Weights of a small GPT-style language model, trained from scratch on English Wikipedia.
Size: 12 layers, width 320, 5 heads of 64, MLP 1152 GELU, vocabulary 32000, 24.1M parameters.
Architecture: LayerNorm before each block, no biases in attention or MLP, tied embeddings.
Training: a variant of SOAP for these matrices, 5466 steps.
Each number is 128 + 24 x the weight over its row's rms, rounded and kept within 0 to 255. Layers, rows and columns count from 0. The size above them is the row's rms in percent of the matrix's.

# layer 3 attention output (transposed), 320x320, rms 0.103, rows 198-219, columns 0-159
size [ 96  88  96  92  93  92  97  96  96  97  92  97 101  95  91  93  92  97  93  98  87  91]
[[123 132 116  86 118 115 115 149 157 141 119 153 115  99 147 163 140 167 103 100 145 155 141  96 143 130 107 121 104 143 102 128 143 118 124 123 113 129 115 126 126  95  84 125 117 157 117 147  98 145 130 116 128  86 101 124  86  94 143 116 170 127 132 134 170  96 125  92  98 115  93 137 154 122 104 135 143 141 160 129 126 193 136 132 143 150 115  87 133 122 181  87 128 123  59  94 154 125  92 123 134 125 145 147 110 111 130 124 141 154 118 106  90 143 135 154 115  75 124 121 117 132 150 135 124 119 149 153 115 160 148 131 154 112 100 114 131 166 137 126 109 130 148 126 142 121 143 156 155  94 150  78 128 115 137 106 145 149 141 137]
 [125 109 129 122 117 115 144 130 111 114 160 118 163 135 113 107 131 124 151 108 127 144 122 155 114 132  84 142  67 146 119 111 120  91 135 103 128 106 120 121 134  86 131 109 136 160 122 130 120 175 127 127 113 108 122 142 170  91 147 128 169 146 174 148 109 127 188  95 161  98 110 142 148 103 118 146 129 138 115 135 107 119 132 183 183 119 126 138 142 105 164 110 145 103 125 171  94 156 170 106 108 106 137 129 132 110 167  98 152 118 112 181 132 125 128 140 114 169 114 120 158 139 139  98 102 165  99 141 149 130 154 177 145  49  81 123 155 159 115  88 107 112 136 155 118 127 127 125 131 136 102 130 114 120 121 165 114 127 123 116]
 [118  95 124 133 161 132 121 106 125 140 159  90 136 147  73 112 115 152 136 163 152 138 119 102 106 135 141 152 121 119 124 120 113 125 168 140 144 127 126 124 163 121 129 127 166 103 174 133 157 161  96 110 108 137 127 141 125 118 175 174 153  80 125 141  91 127 148 105  97  78 101 106 150 184 175 117 111 133 172 157 128 121 113 100 132  85 135 161 134 125 121 160 103 103 126 130 132 110 133 112 133 150 160 121 127 116 116 149 132 125  93 100 136 125 150 169 154 135 132 175 153 157 113  98 112 111 114 101  95 106 126 140 119 147 127 109 149 119  89 120 104 110 155 167 116 166 127 127 103 127 121  98 141 128 167 101 150  84 129 146]
 [127 150 108 148 141 106 153  91 143 140 126 137 129 122 116 155 145 114 129 104 136 141  77 148 112 116 140 116 149  96 104 179 132 111 150 145 152 102 164 136 160 168 123 162 134 139 118 109 111 120 108 139 151 141 144 109  97  85 101 147 148 108 105 142 132 100 102 145 120 105 150 117 124 130 140 142 161 168 165 127 162 122 143 112 119 119 175 118  90 108 121 109 131 132 139 138 110 143  99  70 144 137 130 132 126 106 125  92 145 133 119 148 118 131 127 145 161 156 131 139 108 148 120 107 164 110 175 109 156  90 110 134 127 139 159  75 122 165  67 114 134  93 128 182 103 123 102 134 142  98 125 104 127 155 133 164 123 151 166 144]
 [177 119 162 147 138 134 129 147 151 143 127  99 106 108 145 113 159 101 116 117 116 135 165 142  98 154  83 155 164 113 148  94 134 139  95 101  95 110 129  98 126  91 125 132 108  97 166 149  99 141 126 160  77 147 150 137 143  85 114 113 139 146 150 104 141 113 119  94 141 144 134 161 126 122  72  93 203 157 165 113 131 166 131  97 108 143 130 114 131 139 149 111 118 157 106 161 131 141 131 161 149 102 114 133 163 145 165 171 115 127 123 127 147 148 171 111  95 138  57 119 110 153 120 109 112 131 128 199  92 173 113 144 157 121 116 144 162 145  94 168  98 102 188 102 139 103 113  97 145 146 130  91 130 109 157 141 130 133 163 172]
 [119 134 130 124 151 175 116 106 117 141 159 124 158 165 177 143  94 139 102 117 144 116 110 121 105 168 108 130 116 182 128 143 128 138 107 122 156 103 150 172 133 121 136 118 122 140 108 140 125 116  65 126 142 142 133 132 159 126 131 108 120 137 151 128 135 111 174 149 111 129  98  97  92 151 157 167 110 115 115  79 103 137 167 111 147  87 122 139 122 112 148 147 135 152 141  86 177 121 125 118 165 142 105 161 123 125 129 113 139 126  88 132 108 167 141 102 176 148 158 158  99 166 132  65 141  71 140 142 134  89 128 157 112 118 127 175 123 116 157 138 154 124 132 147 142 154 137 128 161 149 133 154  84 131 130 161 124 129 117 141]
 [118 159 155  89 179 147 150 131 155 149 116 141  83 128 148 137  97 136 120 146 102 163 149 118 134 147 128 181 141 154  94  85 143 101  73 179 135 102 143 136 131 118 129 140 150 130 132  73 112 128 178 144 115 107 151 155 100 151 137  68  96 133 106 117 104 127 144 180 137 141 121 146 141 112 109 121 140 109 113 136 137 167 131  93 174 145 132 111 171 123 128 115  74 124 117 168 136 121 156 129 114 120 130 136 117 126 129 104 135 143 110  95 106 102  98 143 171 114 114 150 129 122  92 142 137 167 130 136  97 141 157 132 175  98 146 123 128 138  78 164 123 125  64 146  98 100 122 143 116 134 109 129 152  82  91 103 150 176 113  92]
 [105 132 114 118 165 136  99 145 123 103 122 111  86 139 139 100  96 153 123 157 101 155 134 121  80 128 147 142 160  92 138 119  77 121 134 178 119 141 153 123 143 125 183 117 125  78 132 144 133 124 110  96 133  94  96 114 119 118 117 105 161 109 131 108  79 111 142 150 119 132  98 142 125 168 137 158  99  90 110 135 165 155 127 128 176 132 133 179  90 112 124  93 125 115 114 142 127 152 143 128 118 110 133 136 160 115 119  62 112 143 150 106 153 120  99 110  97  88 135 118 104 122 128  72 118 106  83 182  98 113  74 136 120 118 110 149  97  96 123 122 146 110 114 149 182 117 131 115  75 116 111 137 130 186 144 100 120 118 137 110]
 [128 132 124 126 106 136 138  95 126 164 119 105 122 119 126 122 114 129 125  99 156 101 159  97 145 104 138 131 114 166 114 160 124  90 163 124 146  76 131 117 118 150  95  87 127 155 140 176 106 125 108  97 113 139 135 160  91 134 127 119  66 119 142 151  93 112 151 140 139 126 109 156 149 115 101 160  91 117 102 106 103 130 153  94 103 161 115 138 152 127 102 146  95 108 116 105 150 141 137 136 133 162  98 113 109 116 147 135 145 131 139  80 172 150 144 155 128  98  91  72 135 139 120  78 179 130 114 138  75  81 128 138 110 172 166 143 111 140 103 123 126 119 121 147 164 129 126 122  86  88 114 122 140 171 137 163 121 142 134 133]
 [147 149 116 125 108 109 119 121 160 113 142  83 119 143 112 128 128 107 126 118 110 127 158 135 152 159 106 108 145 138 111 136 141 123 169 127 153 125 140 147 176 155 122 160 125 134 129 167  87 158 111 116 125 113 116 106  95 133 122 122 103 118 165 161 126  92 106 114 116 102 103 118 132 160 116 116 148 175 112 102 133 164 120 107 132 149 133 119 151 144 110 109 112 116  92 143 115 106 116 138 136  98 120 120 143  92  87 122 134 130 129 110 142 126 143  97 135  78 114 146  90  99  90  88  84 122  60 128 122 115 132 154 149 115 114 127  93 155  77 135 114 134 140 128 126 103 128 129 110  74 101 167  88 120 149 160 177 133 166  98]
 [154  96 147 159 128 167 137 127 102  82 119 170 163 120  87 153 131 139 120 119 150 142 139 150  62 147 147 156 123 120 140 128  87 120 128 110 105 144  97 131 112 102 102 107 111 166 106 124 129 103  88 112 147 109  79 150 146  90 111 152 137 119 101 137 113 112 111 104 133 120 130 165 161 127 123 101 111 123 174 156 147 123 126 144 194 108 133 142  79 132 143 151 171 114 136 107 113 130 176 133 137 109 124 104 124 126 131 135 117 131 111 153 114  94 104 154  92 114 123  81 180 152 149 152 118 139 114 151  86 165 148 150 158 106 112 113 107  71 137  99 135 117 151 122 124 120 128 134  84 134  86 125 113  73 138 115 144 109 144 159]
 [121 157 133 127 139 128  86 168 110 129  97  87 133 151 135 109 155 110 153 173 156 132 146 126 124 103 162 116 162  99 110 120 138 116 118 116 142 116  99 101 149 123 136 119 118 132 137 120 135 136 159 120  90 171  86 162 146 148 114 151 103 109 111 150 133 139 128 141 147  90 160 145 121 106 156 154 105 126 115 138  99 224 166 130 120 133 122 139 123  95  89 101 159 161 114 136 106 119 153 139 139 112 137 134 132 170 104 117 127 134  98 142 173 149 121 130 114 109 118 158 127 202 130 123 146 151  89  75 138 140 131 124 152 133 148 133 112 157 128 108 142 110 162 133 155 136 115 141 147 118 144 140 114 130 125 132 161 137 151 131]
 [125 130 132 116 134 114 106  98 153 109  73 122 120 144 110 155 154 158 103 132 127 143 108  99 157 152 131 175 118 102 134  99  88 119 152 145 111 167 137 140 118 117 130 104 133 123 121 156 138 143 148 133 177 180 130 135  80  86  75 120  89  88 116 152 115 179 105 103 151 147 157  99 130 131 165 119 129 137 144 127 135  85 159 122 105 121 141  98  82 133 112 147 159 124 131 136 137 141 151 151 158 138 145 180 113 135 192 128 140 118 165  97 146 135 121 109 178 144 120 154 138 143 149 109 122 107 135 109 143 123 140 118 102 143  94 173 124 115 180 170 153 140 154 130 122 123  98 147 172 142 110 169 112 127 116 147  86 155  93 135]
 [128 103 121  99 148 132  95 165 186 137 151 119 114 158 206 107 133 166 154 140 145 141 161 110 100 122 134 171 126 167 121 161 176 102 109 101  92 150 112 150 133 119 140 118 163 112 144 131 157 144 205 150  77 136 141 152 114 138 144 139 106 151  89 123 163 111 169 113 139 105 144  78 169 130 103 184 140 157 127 120 156 165 117 125 138 128 147 128 137  78 111 105 162 122 163 102 136 141  94 139 127 108 108 153 149 138 137 160 114 120 141 111 100 100 117 112  91 159 131 100  96 144 187 143 139 131 136 136 134 154 119 160 106 165 148  83 133 130  79  83 123 149 135 162 147  86 106  95 106 123 122  93  94 134 126 144 152 113 147 155]
 [153 125 132 116 180  98 106 139 145 104 137 127 136 128 160 100 173 118 118  96 128 142 110 126 153 150 159 121 169 165 104 150 152 143 102 107 149 131  58 163  93  91 176 125  96 126 153 108 166 144 127 144 154 161 113 115 121 133 183  94 107 124 127 137 152 158 127 130 140 109 125 159  97 160 128 167 122 110 132 126 124 126 138 102 146 108 164 141  93 154 128 159 114 131 112 126 107 155 129 106 133 134 142 147 130 101 134 127  85  95 136 148 162 103 145 124 136 110 165 150 143 103 138 143 137 139 110  78 151  94 190 143 113 113  86 133  98 117 123 126 187 132 141 136  90 102 129 163 161  70 119  87 119 132 160 164 110 137 106 100]
 [150  87 120 155 164 112 153 140 101 110 172 135  87 146 157  50 109 135 170 124 112 120 148  89 117 130 140 121 153 168 119 121  98  99 146 112 134 153 126 102 104 107 137  86  95 122 127 113 135 169 184  88 157 150 113 155 146 127 150 155 129 153 142 139 136 131  98 138  81 128 133 119 134 135 107 111 173 120 137 104 103 109 115 104 151 174  89 117  26 132 107 148 101 107 124 141 130 136 172 150 140  93 104 141 144 136 124 123 131 118 106 162  93 126 106 123 116 146 132  97 115 125 121  97 158 147 119 172 166 123 105 123 128 132 100 106 147 125 133 118 143 162 124 136 101 129 142 128 116 138 143 101 118 162 148 173 145 105 184 122]
 [172 121 145 110 102 104 132  99 151 143 159 176 115 125 173  94 124 123 130 138 156  96 151 146 138 121 155 117 109 106 145  85 111 122 128  43 123 156 152 149  95  94 151 140  92 120 156 167 110  99 118 137 151 108 124 121 133 161  93 105 128 124  99 131 127  92 157 141 185 146 119  83 112 163  84 107 148 129 148 155 134 130 157 188 147 164 127 119 102 116 143 144 142 117 148 144 149  88 104 173 120 154 129 172  89  86 158 121 125 135  83 173 137 135 124 163  88 150 143 125 120 102 128 154 136 156 148  82 147 124 133 163 127 123 153 126 116 153 167 174 123 134 130 100 130 108 128 110 165 130 142  89 161 147 123 117 123 136 130  99]
 [135 105 147 152 145 126 161  85 172 135 102 135 133 110 142  78 137 118 130 142 103 138 120 102 142 110 130 123 104 131 152 125 165 126 172 135 133 150 112  94 172 158 125 101 110  98  89 145 146 121 127 145 131  90 105 121 129  94 151 117 168 139 137 142 112 114 110  99  89 147 130 129 141 140 161  99 132 114 122 134 125  99 161 117 104 110 142 100 103 156 155 133 114 140 124 153  85 148 148 112 135 139 134 165 152  97 112 106 126 149  79 141 185 180 151 125 146 154 144 141 103 111 125 138 166 120 136 110 142  89 132 104 133 128 157 113 119 136 141 137 103 134 141 112 134 189 178  79 129 112 173 144  90 109 131 104 141 125 105 150]
 [154 130 149 140  89 133 153 115  80 145 120 136 164 188 117 105 124 120 130 148 111 117 109 138 185 104 133 142  87 109 131 136 132 169 140 147 104 143 127 107 119 135 108  76 161 128 104 170 116 107 129 172 126 126 101 127 155 112 130 138 120 126 146 113  96 137  78 148  90 174 126 135 105  73 104 189 103 171 107 102 137 124 123 114 134 122 127  89 182 103 126 125 124  99 148 113 115 136 112 134 133 152 132  87 169  88 109 135 140 140 135 116 150 105 127  98 132 157 111 119 144 148 116 125 141 123 150  72 147 172 137 146  88 119 160  81 108 144 111 138 152 133 102 110 135 134 114 124 110  86 113 110 117 119 114 131 152 102 130 131]
 [136 192 104 106 151 109 147 136 123 158 113 117 116 140 132 144 127 124 115 115 148 121 133 134 102 162 143 139 145  95 126 190 142 102 142 129 130  98 137 134 102 152 113 115 147 150 110 164 115 124 134 126 171 159 111  78 103 134 114 137 119 132  98 177 126  96 149 144 139  97 157 116 114 139 163 135 105 169  91 109  75 121  83 110 112 115 122  87 125 117 117 121 164  88 116 105 152 115 102 140  98 121 144  91 135  99 100 158 125 104  87 152 135 119 145 155 131 131 118 137 137 130 117 156  88 139 193 115 106 152 139 163 146 117 136 113 100 117 119 151 139 113  90 168 140 109 162 159 124 161 152 154 128  73 134 121 108 134  95 106]
 [146 141 148 124 142 102 164 127 133 132 136 138 171 142 156 134 111 158 123 140 146 100 143  98 115 121 167 121 174 100 118 121 114 146 162 118 111 141 169  94 118 139 142 162 119 110 144  94 132 128 130 112  88 155 154  93 115  97 174 108 115 132 142 115  47 154 168 140 167 132 135 125 172 129  86 137 123 140 115 144 109 116 142 152 104 135 139 106  89 101 177  96 151 110 125 138  94 111 175 155 146 163 132 170 144 117  87 131 177 161 154 120 112 189 106 205 120 142 108 178  79 131 159 139 130 120 144 138 125 123 109 143 160 109 147 125 107 126 104 126 173  89  86 143 107 121 117 125 118 119 144 135 144 157 135 116 132 132 151 119]
 [149 165 131 123 152 114 174 114 103 120 115 127 130 130 118 145 149 169 148 112 110 109 131 142 168 105 114 153 114 112 122 183 146 133  78 112 139 151 143  95 128 115 129 186 109 110 120  87 118 147 119 134 109 118 135 114 130 135 120 133 133  85 158 188 177  99  97 138 111  87 153 151 141 106 140  92 167 105 131  52 120 106 120 120 133  78 137 126 135 142  95 113 111 111 127 140 124 150 166 143 121 143 113 160 140  70 134 144 136 166 105 110 112 140 170 161  77 115  98 112 131 155 116 149 160  83 143 118 157 152 122 118  85 145  60 122 143 142 100 128 129  96 117 124 148 134 113 113 148 127 131 112 149 105 129 104 105 125 128 110]]
# layer 3 attention value, 320x320, rms 0.104, rows 199-219, columns 0-159
size [ 96 103  99 107  99  96  99 103 102  97 106 104 103 101  99 103 110  97 102  95 106]
[[171 155  93 130 170 133 145 108 172 117 156 155 158 139 137 160 139 105 115 103  99 119 140 110 144 128 108 134 150  73 144 131 188 142  86 136 149 108 114 130 160 169 145 150  80 129 129 134 119 123 164  82 114 125 163 102 116 135 131 128 147 141 128 145 107  80  81 157 139 119 135 118 101 161 123 130 143 137 140 124 136 129 134  85 110 151 123 109 130  98 127 103 124 132 144 115 109 117 107 152 118 153 177 141 124  86 132  90 152 144 209 100 132 136  83 144  71 167 142 119 115 127  93 137 132  79 130 158 157 102 136 133 125 115 168 152 102  89 124 139 128 170 143 149 142 110 127 122 163 168 155 142 133 124  98 130 128 120 149 129]
 [112 148 146 127  73 153 129 169 141 113 125 129  97 111 145 146 128 100  96 110 122 135 149 137 132 150 155  97  98 116 171 143 136 110 104 129 114 120 151 123 121 144 131 104 120 165 112  97 120 134 156 186 143 102  71 167 110 150 101 113 120 124 116  83 174  92  93 132 110 145 149 184 124 118  76 152 135 159 105 113 141 147 111 151 117 173 117 106 104  76 104 116 129 128 146  71 134 136  90 176 100 133 140 116 113 184 123 145  84 166 115 129 121 122 110  88 140 131  79 122 134  69 115 139 135 143 118 119 137 102 124 117 125 150 130 142 137 132 169 127 123 137 135 107 132  83  72 131 163 151 120 165 149 139  93 149 113 130 114  66]
 [110 129 153 108 110 114 123 141  92 113 122 140 134 124 160 148 140 114 116 152 172 177 108 142 112 135 164 107 100 154 134 105 158 166 140 117 107 128 149 109  91 143 153 112 116 124 142  68 136 137 144 114 117 141 111 141 153 175 137 132 132 177 135 103 159 135 129 112 154 156 131 143 132 113 132 140 122 131 108 137  92  99 135 149 154 139 125 139 133 109 118  84 174 166 124 140 136 155 132 160 115  96 128 130 139 117 147 152 123 117 114 119 110 113 182 101 117 126  96 138 135 118 153 133  86 130  76 145  81 126 150 162  95 134 108 146 153  99 150  93 110 146 115 113 167 153 142 169 140 152 149 130 146 143 100 116 141 136 120 133]
 [ 93 139 152 146 151 106 119 112 123 108  54 143 109 133 139 151 156 100 113 146 155  81 100 116 152  78 161 179 134 141 115 156  81 141 109 156 187 135 124 169 131 182 103 148 116 171 140 109 120 128 129  98 129 118  89 116 106 115 131  83 100 134 124 156 156 156 120 134 137 156  99 114  76 125 153 124 126 113 120 123 112 140 145 159 105  95  90 125 125  88 131 156 138 129 141 114 118 131 109  90 106 111 148 112 109 132 137  74 173 133 138 135 120 127 145 147 146  95 201 114 151 186  85 129 128 130 154  61 123 117 124 129  95 108 138 163 103 108 134  82 146  84  71 118 119 171 139 167 113 134 150 145 136 133  95 143 126 109 120 107]
 [148 136 153 138 147 126 147  96 168 121 137 107 122 129 133 154 155 152 143 146 137 118 109 123  94 110 153 111 178  75 159 132 146  97 140 129 127 129 135  84 100 116  98 115 165 114  81 123  74 164 200 146 123 146 138 125 145 137 133 135 135 115  81 122 150 102 105 105 131 126 126 165 185 136 109 111 129 110 132 146 162 165 133 161 121 144 169 146 122 132  96 145 137  83 120 120 140 133 136 180  97 160 132 131 150 149  71 148 132 142 112 122 134 134 145 135 115 131 131 145 131 121 159 155 167 153 136 141 127 162 130 116 150 135 122 117 141 151 107 127 115 178 164 110 142 118  69 132 152 127 112 152 169 131  99 123 140 147 100 141]
 [ 93 103 122 152 149 144 106 129 127  94 149  75 145 144 111 181 137  64 141 141 122 102 114  89  90 115 113 122 156 127 124 157 168 146 164 163 138 142 142 126 126 119 110 140 152 110 152 169 113 111 105 116 163 121 138 115 128  93 140 151 127  95 138 134 118 125  83 137 139 130 165 144 120 141 153 114 142 121 125  64 128  90 122 130 151 124 102 115 157 151 123 173 176 159 114 134 121 151 153 101 152 143 103 124  84 124 159 122 147 115 133 184 137 136 167  84 146 125 125 151 120 155 167 124  89 150 113 137 141 178 144 159 120 118 145 113  67  73 132 109 128 164 160 110 147 127 143 139  96 105 121  97 116  96 119 139 136 101 149 156]
 [137 173 141 139 116 127 138 103 109 156 139 170 141 137 124 152 151  84  95  78 122 134 109 149 170 149 120 111 123 104 130  97 170 196 140 141  92 105 137 160  90 151  99 106 146 190 129 151  84 118 155 131 139 128 150 134 131 106 118 146 131  99  91 131 144 127  90  92 103 122 108 137 111  90 154 169 103 154  82 147 113 139 111 143 129 156 103  87 199 105  64 118  84 135 151 129 136 144 110 110 102 142 126 114 111  94 156 163 132 115 109  76 113 125  85 167 152 186 121 127 147 145 135 135 151 159 140  99 151 145 129 159 119 128 115 111 131  98 142 138 139 107 139 103  94 141  98  97 161 128 123 158 137 107 116 134 134 156 170 156]
 [ 82 127 136 155 107 121 150 139 118 140 156 133 146 147 118  90 120  99 131 110 107 153 122 100 118 115 146 120 157 110 136  93 142 139 106  86 118 141  95 129 132  77 165 139 129 122 119  69 140 145 145 134  91 151 144  95 112 129 113 113 150 167 137 136 139 153 147  92 116 154 133 108 111 140 150 121 139 136 109 146 124 134 106 158 103  84 147 140  83 128 104 150 136 133 175 114 104 111 159 119 105  83 113 128 111 129  96 181 110 140  88  87 121  90 136 130 136 124 126 135 124 141 112 132 108 123 121 120 143 119 150 103 110 114 109  62 167 124 140 139 124 143 115  98 165 193 140 153 143 178 156 136 122 135 132  90 126 125  77 138]
 [129 115 145 130 111 121 163 107 108 120 173 128 197 122 119 160 125 144 129 136 115 116  99 123 118  90 145 131 113 114 156  96 186 141 101 131 110 138 125 134  73 138 130 126 128 148 152 137 126 130 131 124 123 156 155 121 155 141  86 122 115 131 112 102 173 177 177 126 132 131 158 111 153 109 173 146 101  85 157 132 119 146 105 130  76 105 159 138 121 121 147 115 129 111 132 117 132 161 140 157 124 129 149 190 147 136 170 137 147  97  98 121 116 108 106 172 116 158 173 126 128 212 149 135 133 156 158 109 122  95 130 124 120 132 163 135 133  87 115 144 155 109 111 104 121 151 116 115 171 136 158 134 171 118 141 107  60 117 114 136]
 [117 163 113 102 132 125 132 100 158 149 108 132 146 133 131 140 126 111 122 132 101  71 103 129 162  95 100 139  90 138 146  96 195 156 137 165 142 107 156 139 151  96 168 149 110 108 152 121 102 132 129 129 115 189 146  83 126 163 112 153  88 136 135 114 146 120 110 153 101 155 145  86 114 154 100 134 131 151  87 141 126 116 177 104  83 166 129 122 139 191 134  96  89 141 134 128 114 107 125 126 128  80 124 107 142 129  95 155 137 110  94  99 125 183 132 104 118 134 173 130 117 134 104  79 129  84  92 130 137  78 147 123 130 136 143 121 150 151 120 119 105 100 110 147 111 131 149 119 154 144 123 143 191 128 129 149  95 163 158 134]
 [140  94 107 119  89 102 131  98 141 127 118 111 124 168  91 171  77 113 106 112 130 113 118  98 128 142 119 138 144 124 120 142  96 166 155 112 139 133 182  98 150 114 138 189 129 134 116 133 116 123 127  99 201 101 136 123 113 105 132 108 165 132 104 117 106 116 145 103 131 159 113 124 118 119 138 128  90 144 121 120 143  77  69 128 148 140 107 133 129 109 149 111  85 109 132 119 134 144 134 103 115 167 145 138 106 118 158 121 106 122 144 134  59  97 119 146 115 178  82 152 125 126  98 174  71 112 175 157 119 118 155 151 114  98 140 144 171 108 108 144 118 123  76 133  86 112 146 138 120 160 168 118 161 133 156 156  96 128 142 156]
 [144 109 162 133 125 106 130 152  86 133 179 142 139 139 148 117 132 128 162 123  93 126 147 107 122  98  64 100 153 124 134 142 179 162 124 124 121 109 101 162 154 177 145 107 109 124 141  94 146 129 153 116  70 110 113 128 140 153 124 155 133 103 160 126 143 103 138 160 114 110  78 125 142 125  84 118 138  84 107 111 127 154 116 127 178 133 127 166 143 129 202  98 109 120 119 152 139 102 129 148 109 116 133 123 149  80 138 135 118 124  89 155 126 113 146 148 112 116 126  95 128  79 127 151 148 128 171 129 138 135  67  90 155 151 176  97 116 158  94 124  88 124 116 117 151 146 155 118  99 143 123 149 100 122 117  95 129 118 158 111]
 [118 108 119 138 135 130 181  84  73 163 157 141 140  96 107 121 139 161 181 127 126 131 106 106 181 158 127  81 122 100 148 126 111 149 143 194 117 119 135 138 144 172  98 160 131 194 133 114 106 134  90  91 121  88 126 125 142 113 125 152 161 106 115 141 106 115 132 109 151 136 110 186 102 163 141 124 129 117 139 139 135 107 135 133 100 118 152 116 126 149 138 118  91 129 106 137 108 123 145  88 127 134 146 124 147 125 113 134 138 160 146 118  91 121 130 131 172  88 113 133 104  78 118 157 134 141 124 133 116 121 147  96 110 100 102  98 116 129 135 144 140  78  75 129 117 162 137 171 115 133 134 118 102  70 144 123 119  89 122 137]
 [127  93 134 131 109 145 126 117 157 143 125 130 112 151 134 162 146 127 144 143 122 140 140 150 154 197 133 184 138 116 124 146 127 114 111 126 101 141 141 103 178 151 144 150 151 151 116 152 145 144 118 100 136 112 120 120 112 148 102 107 103 173 170 119 108 119 135 143 101 162 159 120 123 110 116 137 158 130 130 118 134  85 114 125 100 183 116 127 159 113 118  87 183 123 183 155 179 127 136 167 175 193 140 145 131 133 129 149 112 131 106 133  74 122 129 141 116 138 115 121 145 134 143 127  94 106 126 151 135 125 116 104 133 104 164 151 144 171  82 149  75 159 120 108 140 176  98  85 125 166  83 165 147 119  86 125 105 145 128 111]
 [149 203 118 141 119 146  99  85 166 147 100  96 125  98 110 151 100 109 145  93 123 168 144 118 106 126 115 143 128 120 119 141 151  98  97 147 125 115 124 129 141 170  98 144 144 137 143 125 122 131 153 161 148 107 103  99 121 128 128 130 206 175 101 110 117 124 135 155 176 112 156 108 117 155 121 123  79 131 126 180 174 144  91 173 104 101 141 130 157 151 137 115 130 143 124 138 182  90 103 127 155 178 105 106 122 113 149 131 145 133 166  75 116 140 120 171 168 144 132 166 133 154 124 186  73 143 128  86  94 130 128 132 115  88 149 142 138  82 133 147 111 116 155  84 135 136 129 100 157 146 118 110 130 112 122 125 116 138  73 146]
 [128 100 145 125 153 191 154 144 121 134 146 121 133 179 145 129 149 154 112 123  96 140  99 109 117 163 145 127 154 159  95 125 121 114 138 146 128 166 114  87 135 135  96 137 118 116 122 115 187 117 107 133  96 161 138 117 110 142 128 119 106 154 183 125 144  96 108 142 100 147 167 116 105 161 120 145  75 129 118 151 147  91 134 146  95  97 161 132 151 151 126 157 114 105 158 129 145 146 134  79 123 113 122 129 146 124 140 131 149 170 140  81 130 169  93 106 114 102 114 108 126 139 121 137 130 124  89 149 150 114 111 126 124 116 109 100 140 137 103 128 114 108  92 102 147 118  90 100 137 119  88 147  85 119 159 131 106 123 107 115]
 [114 148 159 104 136 133  85 169 109 160 166 117 117 148  96 129 147 144 140 138 104 108 135  95 153 165  99 144 126 156 108 139  93 114 100 110 141 123 105 134 123 109  97 139 174 143 142 135  91 125 109 151 135 192 152 148 134 147  84 151  94 147 157 154 115 147  98 142 128 142 131 149 151 160  89 112 120 138 108 150 164 149 151  94 138 131 111 124 111 115 114 128 125 136 112  88 149 146 101 161 137 138 125 125 100 157 173 172 140 121 141 138 104 125 120 127 119 143  79 103 126 128 107 159 135 151 115 128 137 187 134 173 120 113 112 114 144 153 120 139 123 163 100 129  77  80 108 136 165 114  91  93 114 150  98 127 148 116 139 119]
 [117 114 117  86 166  94 106 156 134 121 144 109 105  76 134 135 127 127 108 119 151 117 148 161 119 135 124 149 143 111 155  88 100 134 160 138  71 164 135 120 130 150 138 131 110 181 147 120 107 110  93 128 134 144 123 167 113 137  86  79 111 117 128 108 147 119 132 114 161  86 143 178 122 144 141  88 169 128 127 168 121 137  96 111 122 110 142 138  91 160 158 134 135 134 110 131 124 139 144 171  86 100 146 163  91 129 136  70 147 100  97 125 155 141 111 139 121 126 104  99  90 162 110 146 133 147 159 134 146 118 143 168 164  91 132 117 135 109 107 130 123 135 147 122 104 123 122 125 133 178 164 132 143 153 163  86 101 118 112  93]
 [126 116 125 137  76 179  77 125 127 100 121 102 146 171  75 114 144 126 140 138 141 133  97 128 102 120 152  87 118 182 134  66  82 175 111 138 101 132 108  95 106  95 108 113 131 138 141  92 144 149 124 101  79 139 169 148 182 124 107 100 163 110 130 119 115 126 117  97 121 127 124 155 183  88 132 189 114 114 105 153 111 134 145 109 119 145 159 106  87 134 146 108 136 121 107 125 135  91 181 161 161 119 130 126 155 133 187 148 129 157 154 145 124  96 121 141 118 127 119 106  94 144 163 146 149 112  92 173 138 120  68 130 137 131 124 140 167 125 116 124 106 147 173 152 104 124 119  97 114 159 159 118 113 125 145 118 140 109 107 145]
 [103 139 147 128 166 148 108 158  84 104 147 104 141 111  90 146 156  98 100 147 118 144 122 144 137 128 115 129  86 182 137 124 151  94 138  83 172  70 107 122 137 128 101 136 123 101 127 161 123  75 115 127 160  94 164 124 120 155 135 171  86 154 174 127 168  98 115 111 143 139 142 133  99 127 148 113 121 119 106 144 112 132 101 141 121 103 130 125 158 135  80 145 121 152 183 163 158  98  85 131  89 137 123  91 119 127 179 132 113 159 139 149 137  51 134 111 136 104 159 109 150 105 122 101  94 135 155 113 154 111 155 139 121 153 136 137 118 134 122 123 138 149 158 131  93 106 135 142 133 136 140  95  98 140 135 134 125 165 145  98]
 [127 115 107 162 108 116  72 131 136 142 151 103 146 155 182 152 116 112 123 133 132 127 134 133  93  82 116 127 141  96 128  95 188 133 129 158 122 151 150 164 143 148 151  58 129 150 137 159 121 137 171 100 141 124 162 110 112 102 140 138 129 156 129  89 125 151 148 137 148 133  97 104 133 109  92 160  94 151 146 161 125 149 144 137  99 153 130 117 124 141 113 164 136 111 100 114  98 113 166  85 134 105 115 165 135 147 138 115 107 126 156  97 154 129 128  92 150 129 159 137 150 113 131 129 107 149 137 129 120 118 147 103 132 128 128 162 129 107 158  67 173 102  75  91 145 138 194 152 136 142 104 155 104 173 117 143 170 112 151 154]]